python train.py --num_hidden_layers=14 --hidden_size=160 --num_attention_heads=2 --num_key_value_heads=2 --head_dim=64 --intermediate_size=640 --vocab_size=2048 --hidden_act="swiglu" --norm="rmsnorm" --norm_place="pre" --norm_eps=1e-05 --positions="rope" --rope_theta=1000000.0 --rope_fraction=1.0 --qk_norm=false --attn_scale=0.125 --bias="none" --tie_word_embeddings=false --parallel_block=false --init="orth" --init_std_qkv=0.0343 --init_std_o=0.00724 --init_std_up=0.0343 --init_std_down=0.00324 --optimizer="soap_variant" --learning_rate=0.00255 --beta1=0.95 --beta2=0.95 --weight_decay=0.053 --lr_head=0.00345 --max_grad_norm=2.0 --warmup_steps=200 --schedule="wsd" --decay_fraction=0.81 --decay_shape="linear" --final_lr_fraction=0.0 --batch_tokens=[16384, 32768, 65536] --max_seq_len=256 --doc_mask=true --z_loss=0.0001 --train_tokens=210700000 --max_steps=6226 --dataset="wikipedia_en"
Each number is 128 + 32 x the weight over its row's rms, rounded and kept within 0 to 255. Layers, rows and columns count from 0. Numbers have three digits each. The size before them is the row's rms in percent of the matrix's.

# layer 9 MLP up, 640x160, rms 0.151, rows 88-145, columns 80-159
092:136135101144109077110126109081123139111100138151112167113176160128093103105094183125098110146128130130174082128105144079095129141103107119154158126120104150126123090117121131162152111121131187119092204091115107143105099123114087107152176177
103:121126128134161112129081144160169072165114126142197163063122132124180054082082090126080111138143129109143143160118131085083123157170158108176091141163141102135144143128151111167109124069117080112119156101138111104126131114115132111152124141
104:087113097131132138145102131141110133143160134082119128095132121090130142089129167176107143169096136155147118140145214116101126115110116104122143089111142160163114177165140095065154139178150144142118144140155115150199142188139128148146085139
108:135155102115174149131115128144140208122075096134114167116073159131136118133182148158098105154154201108055173087106125085160143147138090097170150109113097095149144136150084143080107083135204177207146108138147111132141105104131117169090114126
101:112149192137171161124092197079140128115101140149092125077140137127097126123103086136147110144107136152131069073123160128088120132098095169145087104198076147132182119088184101202153073136093122087149090075151125121135139154094123092094192157
094:158109157094117110147086167154108197135120136091125125161110093165123114118184169103072107116181050110122162180168168109138156147131061141116147192128158109155124073113163072145061089111095160167143167095096128082147128083076079127140174139
102:150193180107088133077119167197099099137135168118135167115118116032162081154071133148132129107092205154120062140091119099105090126096125097115176124157120109133066090036093143129083127077151173089111109113133136096149085149178139136119077142
098:085165087112175089169101166202156114075174101067147060146142108195134099181131167182091123096103078154117070138147157145101160122186155139121156106160160086164188116177118103167127110124162142101078163170128163092119075125154109151163143106
099:154164144158158140168101068152152126137102089125155096098099125158187143126171108151133113158128151128113112126104072121186148094120070102119172098130095136143110085072135160161091108189113132149134151095132158078094128127115193108138224138
101:185126123117139087152100088104157078173165141176077121113114131130065145119176129134133100081152130107130137107076153086090112078083129159109125123134103201133156090169074145041150126179112095142116147118139136114111127086109136090062150089
101:082130172151138121092117168081160124189157143174192147125062163126159119143162157106088167141155118178144097130087126098077173130130120141150139104127175113137102154154165109123152131151142164075145142112108118135133151139130142091107095055
102:125180161095103187105136085138139118111165167130115164136122094102110101085105174139149136118135134012165132185120134126164142180136149089129137106177153132121112160072105129152091167195095169112156162109105132132086127137141149144122118137
097:142104094132147180127149118168144185134151122123118082089140140211113072152154089140152178090126128145110186144074172137077096108115075217151130147103188131153176132176088146099105154163127116155105195116158146148155163133108154191115169111
094:168102096152108165178103106174128129130119155105146152136144195204159163099150073121175108137132172165135139058164066101161126126085095108159132124118122115133120141152121100134157077141048102122115137128137185133098141181137122127150119103
103:083089085126100130123111133113128162139128195174120132131142107112113064140106171108095193085118080112131134146097118134103148174162104157111143161166102184135087141165112122177181239074090174108109070115148131101101097108124143113085106072
095:105145106127129143087102161131103098170095116123145136159124129177205117140120174150102141185192137160123153096153145173180172106114148113048194173085089155142089087128123140079113104159132160128078094177100140179167150151118179116126121144
106:127138162144128149135136131173105155230161132124121156110131129152201152136103118100075135152124115152074099147111127193175108083110120136132161101131127155094161062189119147097111124101162193126089177111130091145123121103100082083130074093
100:138138132087136099138150115146089125116118178106132137105129187140077185077083146124046171100141159115141143126121171076073153159138148152086089115081089085148144075065111167150130129117069184118127079154141129153118142083146103166165145158
095:093160116216150148140091140132095139148128133167112151125099096117113145111090090151158168046154138069162109072051178153119150067105187114089142150103136144113126101168153100116146119107119159133138104081161113132172156165093077124106125176
108:127128088120125072142164134096113130055080123165127106155119169081176084160071079080124118145109141045079112157108114158179102165134150153126153151128126110084076083137097141109122103129084104154128084097093138147155037143188080168069123178
101:192141083123101101175167142171111086094193144079135193163113139052147125155099134138093104162096096168097081149181122181159153112141124136088120128096126157111132164123115154108112150171084163169128134116146157093128137127087096142076145172
094:072152098093084081144133115117133135114200130087145087159108135140118134162146149172153113143096089184078128101093150146123149113112129082077158143107152137103158087162201136100155122038145081119134094077196101123152184161149154144150154172
102:155152180105147102074144152119143160121155125048164146147126060140129140148124129118165155116163119074146133083124135112161099171125098130126099153093123147162072141132180083084158105113046114169117122111108173135154144128070159117082125058
092:150102087100094112084123144163089123118135122126157100148170155226149126139095125133159086118154121155141094126099123199116163160081118147128150141084105114165111122200116119115127147126170090133116127186148167115138106139118146070096103159
100:107155091141097127154168167128119056148077091167117127109097101147170154150139102131117170125113126203167189132130175134131140088107117100107124105141120071160150190129125180136161145142189169125123167173113131114104114157137136083111096112
103:100131105209105091119122082142082086149129139179141122157096111132143075130099088104166150075109159101085112125076159126105137052142103117135122113075133147116112149146128081082142188176119088130188109097099098139143196154054159181195138109
096:167187169155164131117122157139107126215125109117098146123135146160130103158073140170060112141196151137130119067088098176115114123152082143080156151120129124074125154120094153131160123154141096115167133128149099092159116157135114113142132114
095:115127144123157148122127150080081139219120205177124129134072078107151147112073110104119083141136089192141111153116127154128103122185109178128168127165069174179104182128137116121097048115177154160136139149178113158162124145141079126133116112
096:088101116061138158154126171130113109096132126143135097143121144050146101208196115172124160150123169136144186154061088094130103094079172146136092123112117195149107175110093119137147099095169122143097125107156158143075097103182126101131129203
105:118112073160087172175142135108118165155143092112143135079103170124152115139122135132112137069139088110114108138128182140114117106092168125145108176077183107146185134179150168175150127138104140146094117099166120082085099175109210141109047156
105:127134185094140102147114104085156071161114158138135090093106148207176085133130147089080135141079136038111098178089201147148146132115137161159077097099094113165127131171141171194089107129161110166132111136119133060104115148103120135067107131
092:142121090145095097152062156135109105084099122155142108133193105154165058082096067087104153068188164080064132125179110116076097087107128147145160162155137140118132209121106130140101100117161137119109123166160135175107125081089171114148093122
093:141084126181143223145062141147145136112120105133154163107096136170150158165111133173128071149122132105146104178158146144124065097110183093163162150129121175088125144123110089127153121136089187140118096122097144157164112134121090105082072111
089:135067101151150137071175157096113154141103109135125096086116090121116145062101132103141152094192102187146135109147111108147141163202138164156195159090086106145140148147160116192134135103109166136118070113129139125080154083092153198085120093
100:139082080141119168083136071167070173102137152068145122094109130215113167175099124105141093166123131120117124175154133167036105133146172135121137126102131107118178141098145144169102048108120175108106149148146153118085131173099185085138099099
100:131146105074116136170134149107155145104118127129149128099091172139168099146056112190186105123124123101126085093178133127088121131084113117086186102109129166177173115131150141086133152178208122201111168146096173114127103136109076104156117155
086:140202113071061138165126142171127100115110136114076108126122117123135109169085120102133131127108144068102133146148124150118112131158156073140129136132077059157137137166147072155154113127177123183138103137183081083122090156135127109123195079
099:137137167131185112071083127112192115246102102104130078136094125150130077036160134170062202116130108080157119146134068092146143101107053174123110106136156134123097090134124118185081180120128151129100175129131093060141113125169155129148152085
095:112114127134162113126096102126094143140141126158100153095121136123107169050082077103123127125154179154156103188138129108143082130134093181086126158074072066124130161166107113146097083136157183093142200153141173131133123190113096079077131161
089:104078108101205075104086134177126170137172162057160094103086106145115113169114195155147096177173103151153125103101118122109090130154131106179028098078146110146122094134119075117123132091162135084147127124118149085119106121136156115078162121
099:198084119162201135137050181100163194139157107143143096129124072133100060156113086181125147121118118161129150143129107175158140143103108134149163194158120115133119149100081104131144166117120152182111169157137099085146137148136164121175104081
112:157182159111086081123082147093160133103165216144185171116145147132152131176089108090127114091098127179196168122117156118151162154086128158111153129157136119148129116120071148136087147083108173142071101091157158187127138135166183144147084105
097:144075037178139102115128137142161106145104149165170070176117144154098131154126139148142126100120165153116111145106136118140179089102092171103159124225122086110161168136087163100123157137161155073103125088149115126107149120123099111130143156
102:138079062092144117152127155097103092133125170177156085110152169112175081150140150084097148040105083085167128093141056135112130063178133122123147098115143175151113113127126087137031148164102184104085106137105129136125151100150109107133074108
096:102088126102120160117086097149105161154121123119100059124081132186120086129128106139047186099187117122082128172113155126122123144161110125113134118139156149147135118114131155191130155072124187166187117192125105099103170075180128172102122126
104:159134149183103168073087087120172087113127057125115135174133047134125124147087134163133180120133178108099150157108088111096093123155152076151105122153103158111102087135104173154094088133145139098079106132142115128143122070135173207127044091
094:106159107155096127130165175112169082136184137133145131129194137145185101149151140139148120076144154134138114154113118073155162138116117099109140192145195110134172128128062142128110122146188111117153117111067149126163100116114117187172124172
099:108227098164121165134093120163158138135146171096101103138100165129082116124078089099140115135161157129122139111090157112096082150129127061117070080172199183161091123123135156119146166144096122186078094104126152155160100121070068073119140169
106:094081162091110093098096133017139120149154093115064150152111138145170146183177058070137139198193093138111106107100120131141154135182118141152151153114130145146186076101164101160152117096113130122133118131129109145129113129125147086104070111
108:143131081166129152138135147122160105112163098126129106135113075127185115172142073099170116106080137133148156089090130107144146157114078189162109117200145103101139109115134179060134149097133153094135107105132158198080172106118130088108153168
098:143199123160145188121152160159156108117178201130167190111098123091151172141095118094136131125130079185127108118127130085078112083106206105152193118135057098104113123125101087105134063149156116083115094161165121100113070135131138141121134122
104:128114130100128128177130151139136170201126182097094176150135131103082201141093149090130166106161167121110116107095093110146146154134180196120163083085130101086105139182154143161121107201068124124077184122121145086130099135109145111206087176
093:098146068136100138122132191051120113175140110153105103154137186131119106100220088127162146144115134130123137155125124099125127164153158133145116121136116126170096103112136184108147134160143136087050123175151141140111096128149171135167146153
104:104108054122140127058121114151135145093158162141162140075140104123163086150126098081115134127094137186165216111097165158165117105089139102113146163174113087097093185145208103128108126075155128118119126159125094148123229099126141120107191159
093:127127168158129106152141104104107155128141069167127155134083140103119152157113165189079184126122156122040094146197100155102094099090158077102130093150134107181136121117075077084166189137168112140143163180136158085119138108133171152100101131
096:165152146128139173130134089141151161145089120068134120171107094142129170096116142131189131122098134166132165133096087123071119142149193117159095148130196102118109165093171176096138077179157056160115096088147174077100121096079178127153117094
108:117112055121086143109170088138111092107215116153137094135113122088114112044153073088114134139182092151098119118140063107132105124135130070125101120165157140134166182160121110134165147179155121149158142153123081116197126187147093136126118142
098:069117168081097044111142104146105145074131133124134161159172154082115159114174117110070136116118104134168079150141193102153091160110084138131143117095128126120101148195145133119141157153095151119092117057113140103120124138127135103055141145
# layer 9 MLP down (transposed), 640x160, rms 0.145, rows 88-145, columns 80-159
093:131167099165145073147116120140136137146110149152116207143067138128151161146147128095165124092174110097158172148077135142098204137126128138155095109104119118151108182149164098140093116104153140174169138169119087107088146109177087117154140131
099:176104134158174065125083172110124123177151090166149101091103093143134151125068103121108104136174154149139165121152171092100109153146116134169116109139119137180165110156166136149128136130118120094152139200152098141132149121097092093194188127
098:163136165194123139101137155110067135151104113133137133133173109143145111136119181099100115132148196101075100157102056136130089061128105107054137113120128180092131083149116144106122098158083142151091118149108149119119152092150110136155091094
103:096134088076061110149124137077120166099154111158118132086123093139136062103115176148100104165137116108090147108112169188094136094102115140141102113136160120124105183085180133101117159128107102162154114106187133141111106130127118098142146183
100:134083118128148169072136104151090159109114129114181155080129169158156126134127104184073122140103123104122069086146100084205072159061134131159107156159113085148110188185127162066117160126112111075120076105146099126129113191108147113141119099
097:132101087143103118117143111146151110142148140128184129135148139095103095080130150114172112161094180050125141185092081100124173101112134121138117130161116119108118108162140170113183142098111095083099092097133147205134097176107163123151111179
110:134175157085091101159108147196129118126064140155115118074137120074089071144103142121098056111122126156200087107098156145164148119088121106159154162125102153113173220050147138170145162102128187125119179130080100164138125118100096104094105127
097:156078183105126107175114126122137099157161171109171159077154136175113131172087087145128142227186146206111085145127162072054118123106119122096158172150105108150069137127129131102098099099100156169161163122123134105086147051120119115111085129
096:079164114136141149140185148141094183141175158138073073142105145120145119094077131123140175128157164121101067147131122099110140139124091119125194148066168165122096156171136110089117153121133098202101184205202151172133180184136152104135152116
102:131162152118115148110123136100081044066121177144160095165114150083138135120137118130143126185124116145073151089112164130124113071111135135155115118182123120120106196149147117180162127062163068105189139071155146134109115081118170150115090149
100:096115119211113087148151094108152055150133131142148150206150107144138120113118141079106145121146096124145128087120214158077194147095154198089173137118178125173109170185108096128108087084129090130129120123111139097087110092119131155175130109
100:122147088163136094195082124170122139114171111125148116120102223097115143150194107173134104088133082157155090117167146135129106087140172140099075135129102130087144174122196139160113140130116085121197126168136145108191153078135103162064171126
096:128096175189093141144148156112179179161129135169135168068100101126131125184155068179088082146092121124144082103117188130133176141156101119106125107156140115130132176138097153129128153149114125124080105176154125138121126044133143133148145123
095:138201119105080112173115139134154135163113096172092031093097101114145155136112099167127134140100161117168121100124187136119175105130132118156171137169129169139135109089136157164137171140085143103047095197095119055132126131169134120153094115
098:110153070186127164149155110090129099135158142120120134081119069155115121090129139130145202088163145151189146122125117060137139166064155127191172164116137117135170092179186179183162150128086098146119136113091124157107098150070129126179143125
099:083121069136116159103147133066087164155172133133119116133104136069090133087149086100122164118099101140123175123142152181028099106107137143118163121143145066192131094149105120108148123123116077162083188125127125150111099158147149123093116098
101:074119127156148126180189108083073067112126098147107133115104156145154107091161101099132156125102195139076131067079054074124132185169102061082105127181144095111153131156175118110109150094121116129128129135115137130098156123165123130134163137
097:164093125134089164112116128125121134179127169112146136096104145154133128217152097076157150078137141131129127153140117118118129145147105153161088116142129121111070167126058124195130097118143150149164103127171178196142172120180132106147167181
100:167144153157151113146130140125118101164127113108153160227146141159107134120163127193142126186150116116135097133153114127103145122110149057127106141115115097130139065157146124119098089109098071132096105109159132087110140137134141121189145193
113:129102163153137078122224112160110158130147125115118166149046133117114140139078102063141132182110099150104088078112107120112098125173123135177131132128152100144122179143165133085081163092129191085135093135155104132144091139130079066096156121
105:137075194146104070172176147167132132146095117127099166075218180077155079144085152122169153143082119153152159142096171176084130152183116123161130130125107141172112137141142154133143102110141105145133112142111152085134135149142065187121108149
092:111130096109137152102144117176161109172104110194166117097161135131147108116102086095124110097103135101126128114147150103174133152113077138153098113135130084159161180107090123198116129053139105194186155093208151147110123134186122137111144142
103:125115165149128118165134188122142102135180146112101175095111093130091154095059169123137137155173185138068181126129152129181130141167133131119154104123162107170117110146126121092139110087160132069155099129141120146123127112151093104151151111
097:105125159115122142111092126162074142099150146120146156116097071142133145125133121151136203083147065105147086127126147136103116093125153081084101119098135123173096192148154125114129093181092154164038129094136131067159166111107069126115134121
097:139091104116147190173112049182171145106146129093133151096222124121126149149102100162124103096183152092094068124122115095082115160088089098094142115072103134083132177117197114136165100078134112146129122132113126115157124140076177125152142156
104:158127119102112153097184120144086113162125105113167089132192128087201151131200103140175194114156108091090091170121158156164171149171106109090113101095124090123129161155178138142160154080165106106128167127115140126135163162113115103161113148
102:145123098137160142102164074105117134136160075092123097078140129098153106168089150135118181125175166121144151169159097148132174187092090153112084157155123118206128167089135070141126145083140091128138199129092131085112165059142141101091161132
094:172108130157144072101083094116123156101117170133140157131130137093126105145114113171110083068118143105153127119143106213149081140108140142137099177120114088129134121101132098154140097159140141207089067168113085169101148139106098152160103129
100:111155119157134154099186107078095125120154100106132137112135100146138135109131116157123157069153190130120116115108077179136136166131059151123110128107090175120113110147101018131028135138133176126151111135133134114161134153121099152137131188
093:136123110191091111130185098089132157125123119143137107137153159122124092113214133140142187112111132120109090108174168120137100056107136062117081118139119138117145151141109186060105125052182111085103125129135200112068105168153117088107146108
108:223133112067161129079095114141119135165170175086160119180175125130120102126080120123130110116094156174106208079140094162116111105085088159160159117162152132104134145125142127153083158135132036113165163114147135123165118200061115146133125208
093:130104087127146103166093147150134101126102115126163163121177067155087135129152124138122084092134166123204102084168103145133074083139157100096150084118110111135110163150149168124114131147132093144103153151179094183126114176072102122133137145
095:127058137119117150120143142140119122165145197077088072211080120123138112082133126154207073120095159119128118116086102117145128158114114109110122142171152150109077091117172146113118092120156164157165141120101137113155107128116108104135082211
091:139148167117160144072118111109154152096146167113140100143071100111120152183121128136113176119077079092157158127160092140098092134120130153123128075107112178107170142115141114122112122106115114147195127155117141128093092121095113136131086155
102:152138148113175061124161116102158162097128146077185144115149125118126162094111146156073077106136084098154168084133088126128138141172087119131141118117148159090175181127171144116164135130153156043138133162200159105088118133175143122089135060
100:103084172083118136165123180108120135181131128161112152056099118092155134151151086145116115122136117105123109121165128146108066135107166131132120151162071158154133188095174159145130087114142151174185145144100159120156172092121115111084104107
090:104194164103134120148144150128151141139120120135129151136166111125113170116105123115206190116111160134145163128096155160190140098143196137092092129089164136118107185190124086125127138139168091179137059077131108113185100162089116078145166155
098:104122127098124097157114162128086117160122131063107180148088101119177112093101107141104157122101135154071110186150104116135119063072105123149217120233126091132099102121119126166187099103117104148139118174154119109116142080169142162164141078
094:103094153183165124124105167090101114145181123088129054141129098097135140118117163107066093113087130096110185145091081117112155132101122119148195106103105070130115104177118139115116122110152185110168149113111112161111122105122205080116166106
090:096126144108140127156159112100118102128171150106100122112139249059096117130143140118125122122108126090090215167118119147127140086136100089104123114104104083117149102130138111135120123165108200133163096195201098150161189109107133103151144115
100:098105122074123102092081108184137149181140060139126149084119112107140112149170073146100159117231098091181106105119120148159173096100083124098106180136096153143081093087102094110197147143149129129111175079120103146202200104141153159161106140
109:141165124114124084058158105116093115104133118119164146128073102122150166176125134124145137086063172184172101135116153170073161171159133157193157160128158165167115144082113125126080160132108124149141134158134171181145163095113099100124116136
099:093075120169196087132116112054151114091039096147119128189126139134155084113139125124171118154092139151103174144081166097126096095105144135162200150101119134101094131132134163131095091122165084133109130142152155159146070166138147194099187107
102:119153120136096146162102095138176112094135115151148109162147116149099157085118086063120077136120106154167117094136115069148147118118142122122077114114144110084093176104088121124095138080126095103118121081086159104161113128182092084085149143
101:139167132099085136134040158127108078098098088132139140171096094127086163170066101061137135098114154143057115142084144103175165144117130140158137102167141122135140112179097139105134103158173137117212155150136147215121181177108140053117097170
096:133150119117079082119141154170130167162122149103154173157138100171139102120112176119170131120151098174115048138147142125116152171132173163180194153108139127096122084051126090124110095163139070127117108190127069083186135129088101148117134133
098:072075115107128185155021077102123068133117099103135114140131129109130152097133139130141123159088127133101142145134127102057145165097092118153082120121147112163133151139130113127129093119139106142147146115081132101063138149139142113157136096
106:092147088174194085095158154118134084158137137183100152026143129113076186103129112107160126136134037144133106065147076108094079184154115140063119108137124073095144128123166079172136164140106144126125107124205102143098146126126107114131123108
104:121198145142138063103141138123122068123111140143092157068101079055094132142166135118180121128186163175123091091115160197109191124126160114142086143133092106126166105060152146175101108135124163153067121094104174134137150142155144114156110072
112:111118148144111176141149178123070120131175082156230103203142131122077111139164100157174181061175173074091135077100156116146168183110130137148155108150140087101196136144145151128147132199154135161159141104129120199095168105069112130133143106
099:120097110058132152163130110131052182112106134111089144110099145164135125133086150166159110101126132079155123118112152063166144078064194156174122153099094119134056123101081171119127136169128154227102158160117076094106160124148182154157143085
103:100061127226118111119108127119140118100122119144146165098120110158080085147086156128132097206143098180117130142144143158132143193175148131116114188125114158150120061116090140108126086191148151141155139128149128137126173182123172115128165097
096:194130168118038092079170121134126104129109097181195136125126123093137130091141135081162123098084156144118100144075166101120116150108123111115118129128085171114158122143128192117145162110109154175162087115077103119138164107134140073097091123
097:116157118141132094152081106150116150143162164132071154127154105076160117117140169059133057150123166070161169104165160168145154139107088104069139153156094131131102161093155171112110163091144109163116158094142163124147115185092119132085141154
098:115117098121097088156132134164091164096142155165077118094123108138106127166132110172151127189099105110136159078150143147104185156158163092201120113189179119147154165114129121129151076097113090160189101104177170174108153106124143122113103124
099:113186215125186122100168127160126141113093113142090130130042076134160101134090171103125157101110115146155183155131133055123093139098162126154137125157102084107120123161101180168084128190115104154098139125072120082139106129129136138210100154
111:147089129126182184153164172180156096126102161101075097177161127088114115119101122104140146143055185152121100112101075151113132160104149174101122113096136105143115116155059074126106109139113095114151173175150174057104083148175074101088145090
101:117162085076146052165088115065130145122092113064117125101167186130104164078147066156124108105095091127133135182139093176140070112113123162126149135105115142071112074155110094212092118133164140097169137124102154111101126135143117146175073098
# layer 9 MLP gate, 640x160, rms 0.15, rows 89-145, columns 80-159
098:165093094141142092100191172065149111129101078144081203069089100164172178183170129154125167139136114123122108179108168168108120128143094127161138089103134074148111092104151144113136125100042167126152143125161114091090185139115133126168115093
104:097105110067130150079121087068088125149092134120068176064132127147231105145118112106123173113109141091140174167080119104100130066104157085156088155166128116133096142094057116122139137172174146105077124122102138185108103177164130044110123125
106:106196115113087192117133155110079077091125136123051153119062091103126161119121130167093145150123139115160109184181162158115161067173190168079133087115033112107104176154108123100136120107141063148127125129125099135151172152148112146128182113
106:101126152110069095103146142097129118149113153072172112075136145094105113194107168178111097164170113170106145132180091167140146185163133156058186102076131090181177075182146110130113110108164116069128101106180068154148125090193106146097140109
093:057115129100168139163151158096128127084093096154088146151115098126138172150121119158088141109169113151072111118113145142097077127148100133115117116095110097124130164146102140185100069135125151102149174155101177105121074117114147060061162128
097:159066142206097183101119149159192125128106081113062121170109129116195125084185144180135109111144102129101111071156092133151169108132114111102129178148134120172135053131154136088115097131145075071143117108110156134095086149118177110102100166
103:140019087162130175117165116156139136166151132131081138146150130079149133136102174118171119108102157105099126131117083170159134124138104095165071151179121146104127139112158152100147176106182172090133103156152156153118155095144127143144118154
103:084143114077134112165124103130085123078109147115136068075150212087189123168126159139096164102184137099124115115103049086145136136106108060080155136126105149175150163125153081131130093137165123124138113097156166130094125137146118141108167091
095:138086137148149150114145165119177132135139155151064144103082126162115142162144125186122171182114143113186134135191119160112156097120176147128100206148088126154093123072126147099120117094112121152109087133156101110098196150138126175161108099
102:141105140175123138123128111106087120146125145133173143130110153140141181107155171168109096173153068104138162171117173169092186169124045175127078146157165138116101108118188094145096097130104095134171089120165111074156145087125149122128142106
102:119096142164186145100133170081170174155072178138088093177169128133186125138089150129116134150059152151172102196125141109126112084138116105169151117128165174125141074135085154134103173148176213148167139143151173050082084116160094115140119160
099:169110128182150113140111137115091102115138102097130134158090113150113150107134138102129168176104103095056124168154124192117148129160091127117083140158139098169154107152185175066120138120118190170109092141067126153090128124088123057116079107
099:053130175134137148091134146044085127107174084111146101081131130165112112121090085132132141149103123098084147142108123142088113087087142126130157130116132115137144092117117148166111073130149144183165181126137086086172141095145118111129192121
098:140178150157115079100072161168110151153127139069134125150129126102065166139161121112103125127154133134137077149106172145070134078182090130129116120212126047105110076100100133137147125142100123078143143159171136150156099123100067129137146090
100:116117107114171135134065090098174140146089103137067132084123126101153124139153081156134064129136089100076211163123106144079156158154091144113101159147094173124171100129133080142136165160079148121124108162129138146171123177119134160124113081
099:184119142111151129127138139115162134097173135079166100171097143127060135100157096115192135141129084105150117118149165139116115132138039082100104150096163102162158117171130062167075148125102135150158136103112142086131105072143152143078050124
098:170160108137150134111151113168096116148105134084097051125111188128171136144165122112178126118128118141108154113157143140122163139103099129138114087084164154085181232172146141104165126099137145203107115107136190142147163179179144138147073136
099:142119122134213145111128124052142201122062145160161070107167118143118184127122157117107185128120123175156095164153162132164163130178144126102072065127157161161088094094061132172152099159105105162167097136182121133129151150082093125085148117
102:147141123114119105134158205152123172121104113110081147147121161107137180159116114126104088170149115095103057101091128155133123092073079133076095126141081158119107124167135091122165189023175118109164116120113144132173076113146097130088104176
097:169146157086199143137132079039101094142132107199056127136151144126109111163137127165122113118113192118123104108133131172147139103155097124119098167101106123104158158174133115138123188137120142165144057134123121141145131132174153180083129149
097:150163088097158152134094109108142114125119122120162109085145105174125101149101107116123074118091103126203154084125139056125171141074152100117109070200156120107159145128124120136098127138177133128185155094111070108139129126155155093157094160
101:109085128116153128100176068079118127109146139092135123125087090128126150120197139097130123151169110103134143105084110072136121104163076135157133145081120095113160115164128122135100035138083129109164166113158165161147168127067182104100160115
095:162068102128157146085125139112175098116103123099179118103066158183140163064027104139162070134142113122093201151096058114182175111103140135095161110096122187102111147097123119111153100142115146112141095124118177078149142123127142159156130142
101:119131114100127150130064162118162188146144136127112151117196139108128135189143152135110160137152155140142099067171045158104110158139136088087146171148145173134108169069150054106130127139139133136107152157110102101204139093100151116152103115
099:125099082158144121113067138112133105122052065061105141143173133106073119152133150144084094171143112127141076128168084151135162131101101088053110127065158100141122137114147113085171117120131106131097153092143177154160145156190185112140088114
099:102150157122162083140108134163112106160072105083123135113099170122152097102154043165109174105131107052162118114170100178133125136111082142065148166150126101131157135112110099120114130169130134145152117093139102069206111071145138115168148131
096:157137109094130055148144058165156104152154100161165138158169092096138113198138143131129133179103085206132120105134126131117132076124187082109146140126124129141114196079141086114109087117168112113117162158098167179116132124154081163089094148
100:113152131148131201154151111130137178159168163142138085110117110128093126167155137058069114135166131162098129110155132138124104142106114135104135156188140096114173121192150176134111158128118136098121121087095100173132101156180076145129165121
097:147110155052102087094121135102081148177157177157150134137086101104102139164143111154131109162191138154154104121189122137133120075150134105121111129188121147179058130150175201095138184149137159125153121133120097132107171166163136145175185083
105:126064157141101163173095154058132150083125157143136160143118113108117118089064150144121175163089118084091112133125160143109176137087157166128080124137085140163076159098099149176133129129138058152106115118132195080121107132167139138119082105
087:128070170104122080133136105133181125131116134119080142130108120105096114138097103123126148080160136172098133153152115078177086195160075156138142080117108159115114102109081197122168172120115124151162126139134116190143053102223126139092105127
105:173134079100160118114138120111100139133095176175152178132176151121128108118120168138146121119165112151124176155084080115091128132137107124089156111107116087098103139166126175087082129104140075157126114123117181172123102123119113120159223140
097:109111101143084113139078119135163114109168084124096143072139106124143062144098133159187148146092147085152154227187190129104124131091153112121124098138142178069123119151121177095074100108100164132129184135137148087192044136122072158146043142
099:091137148122146167148170179178192167113136080137107145113121123132152076133107172162118127140109140145125114152121184132148180103109163085163061151144122124098124187139128112155219184166118061148140175078124170147151167152126114162125105159
096:122141153201071169124165143090080181124102123135103117095144137104117132134160123162096170105140152117070147109128157140133141146118078132102120147143127086174095163131140168100149055159132135121127153173090119120125186164125075123086069132
091:109163093128136109116083069051091128160098165076122113120099216112151175167169141144106106180096053087166104153170132067142168164121149148076189133133116137156152141127135126093108169077104109145124175182138186104125151091119089150132120137
100:134126136141143119114128093154106128112206150131094143160118090122094094153153086163178091138111152094088108133129160101136126057123168102154118194106114126144104135106118154154185071108108151168186121169149158127123144120165156171133137101
091:100161145113105176154138097130110158072122127109153149167156119106185091163132137117097118156101193133149141120073128102146131082124133044131106126139124160237112149144127103088124085107125132159169116107199148115102115129132103169144106133
099:141084027140102149133083104161130118134088138132109101092112135106126121166154142143144078139122114111096115124139084171092104138170090124065156087092128196142209130137122139146099166133106123063159170110100114112155109143129121145189135133
096:116151124131175132140122124138088223119140110164149082157143112132166105188130047132131180130151069151160143129151166139114114166108117102115197117126120077122075164109086081116193158153152092121130119117134133141194094112061090097126152125
109:181068143199132108072140109163076151148138132151095107091106087158097103083132139166134144150145093151129189093170122129149145115125108137148126174081088156131106140100095160122110101136100078089188090085150144066107093128101123110105128158
092:139132139191141096095188086063146165095105133122129118125146152094114118133159164127162174157159130140131107163097119119151130134094070142123182123162127095063109116069142111163033064078091084119135064115146143118107114063101171161134098146
097:104122150100171123129133147137183166158093167136061112160139100094083175092144109134112219109157111083118091182137141137160135130120100137117097140105079092178135150134084120131069152128121174130124097157168149094083104134114093173100195144
097:132124131099079102101112089169112161146135089146085195178060142164165178118148118129110083121104094093052141179104118109139108098103044172141152097146137132159102150139169152124117109070142174144124130119111139078071159112158158110089080034
097:128107103122176137109114179178102094061107113141180062132091140157096170157054158118092108108122154101185122111171075086137181158061149072057140135151121119134093106144138186070091156130159146114129115078163157125155119143169141109078148071
091:144174103127124148123106096149091189039097156105089094132118111116107107105152115108052137144090096127100140089084073162155077154069114117118112099131127127106119127110124126127155076106127155168146129099187166126093149116155139145094176079
108:133151149070143126127072169122112110115112167102076085122095086125167135133066147152097157116094199129123125193142120134098145092128170098114111165141161108156123120069149129117093152121088181152037168127076126093153117107087116157101148104
102:142147162124187116112110131107131129077142142151124053127109076068075135082147139074146163165090122146159077178138184166142149122141120141147095149138097114151146155103087089212150117163101110177057112151117140136198178140163108132141145129
109:142122148106106140082123116096152118103117184184071182114131142130131088182129114127134131177176153116083157138166154187051143207102167140153136121093107159132082191177125086168111116104133120100121143179109155087193095062195129152172166108
100:185071095120083184132139135088098136147127116108151144138170136074091174125085158138109117132090148127101159113115075189191134180130118151083118163096153105200122091178186160167115120133116137142139140071099149132119144205106100061129146079
108:137157135111141100086111202124115158112086139125106105076142169114158128048126122144124143105143155097147182157132087116163151111088137095118156111124120092129111122063134087116192161128080052069143157130115165113125133070130161125099129119
092:154108091155087186092096142177177146175126106180115141118151151117101096110149143147108193175205223113113147137080143185089157183119109095108101107167084136129107115148120137164079114146156121150124158088132164172117153141117123141081153132
108:123173136115116092179158083056089055157103196113154120169073133116125163116122152174093144141173103094148116141105096096115180114177125135132125066146137092158160093103082162172182162138077161111134147090126092131130120143161116113094112079
096:116134052119126153122138153133108108141125106133157126103126147102133155110182124142096116160148146158162123086119067139127197151099080102129104135142080105106164089125117142124152023132132119172154087147149144129084132119149128079168067175
102:100094166191116055053140117138131141112049086095147157115115162121143094151111070135149159155086113121159111096105081173168187133094101075132133091144163132071152148099108121142099117093165143154138135109125126131162130153064063146151124140
108:108100129124155160103057156162111101095159136126134109121122127076137046160140156134150115120142127111108138085138063086074133126129127097144104094160162067111138165116119033148160119114178167094090159100126113159196082083092170102105135199
102:101112170140195088114143124088047134184174141129172107166165085065136114151106124072102150148135122090108114108149162121079109125169144195125120145095128119127101084141161112144079169067106121151132082088132055088137083097097144100110147087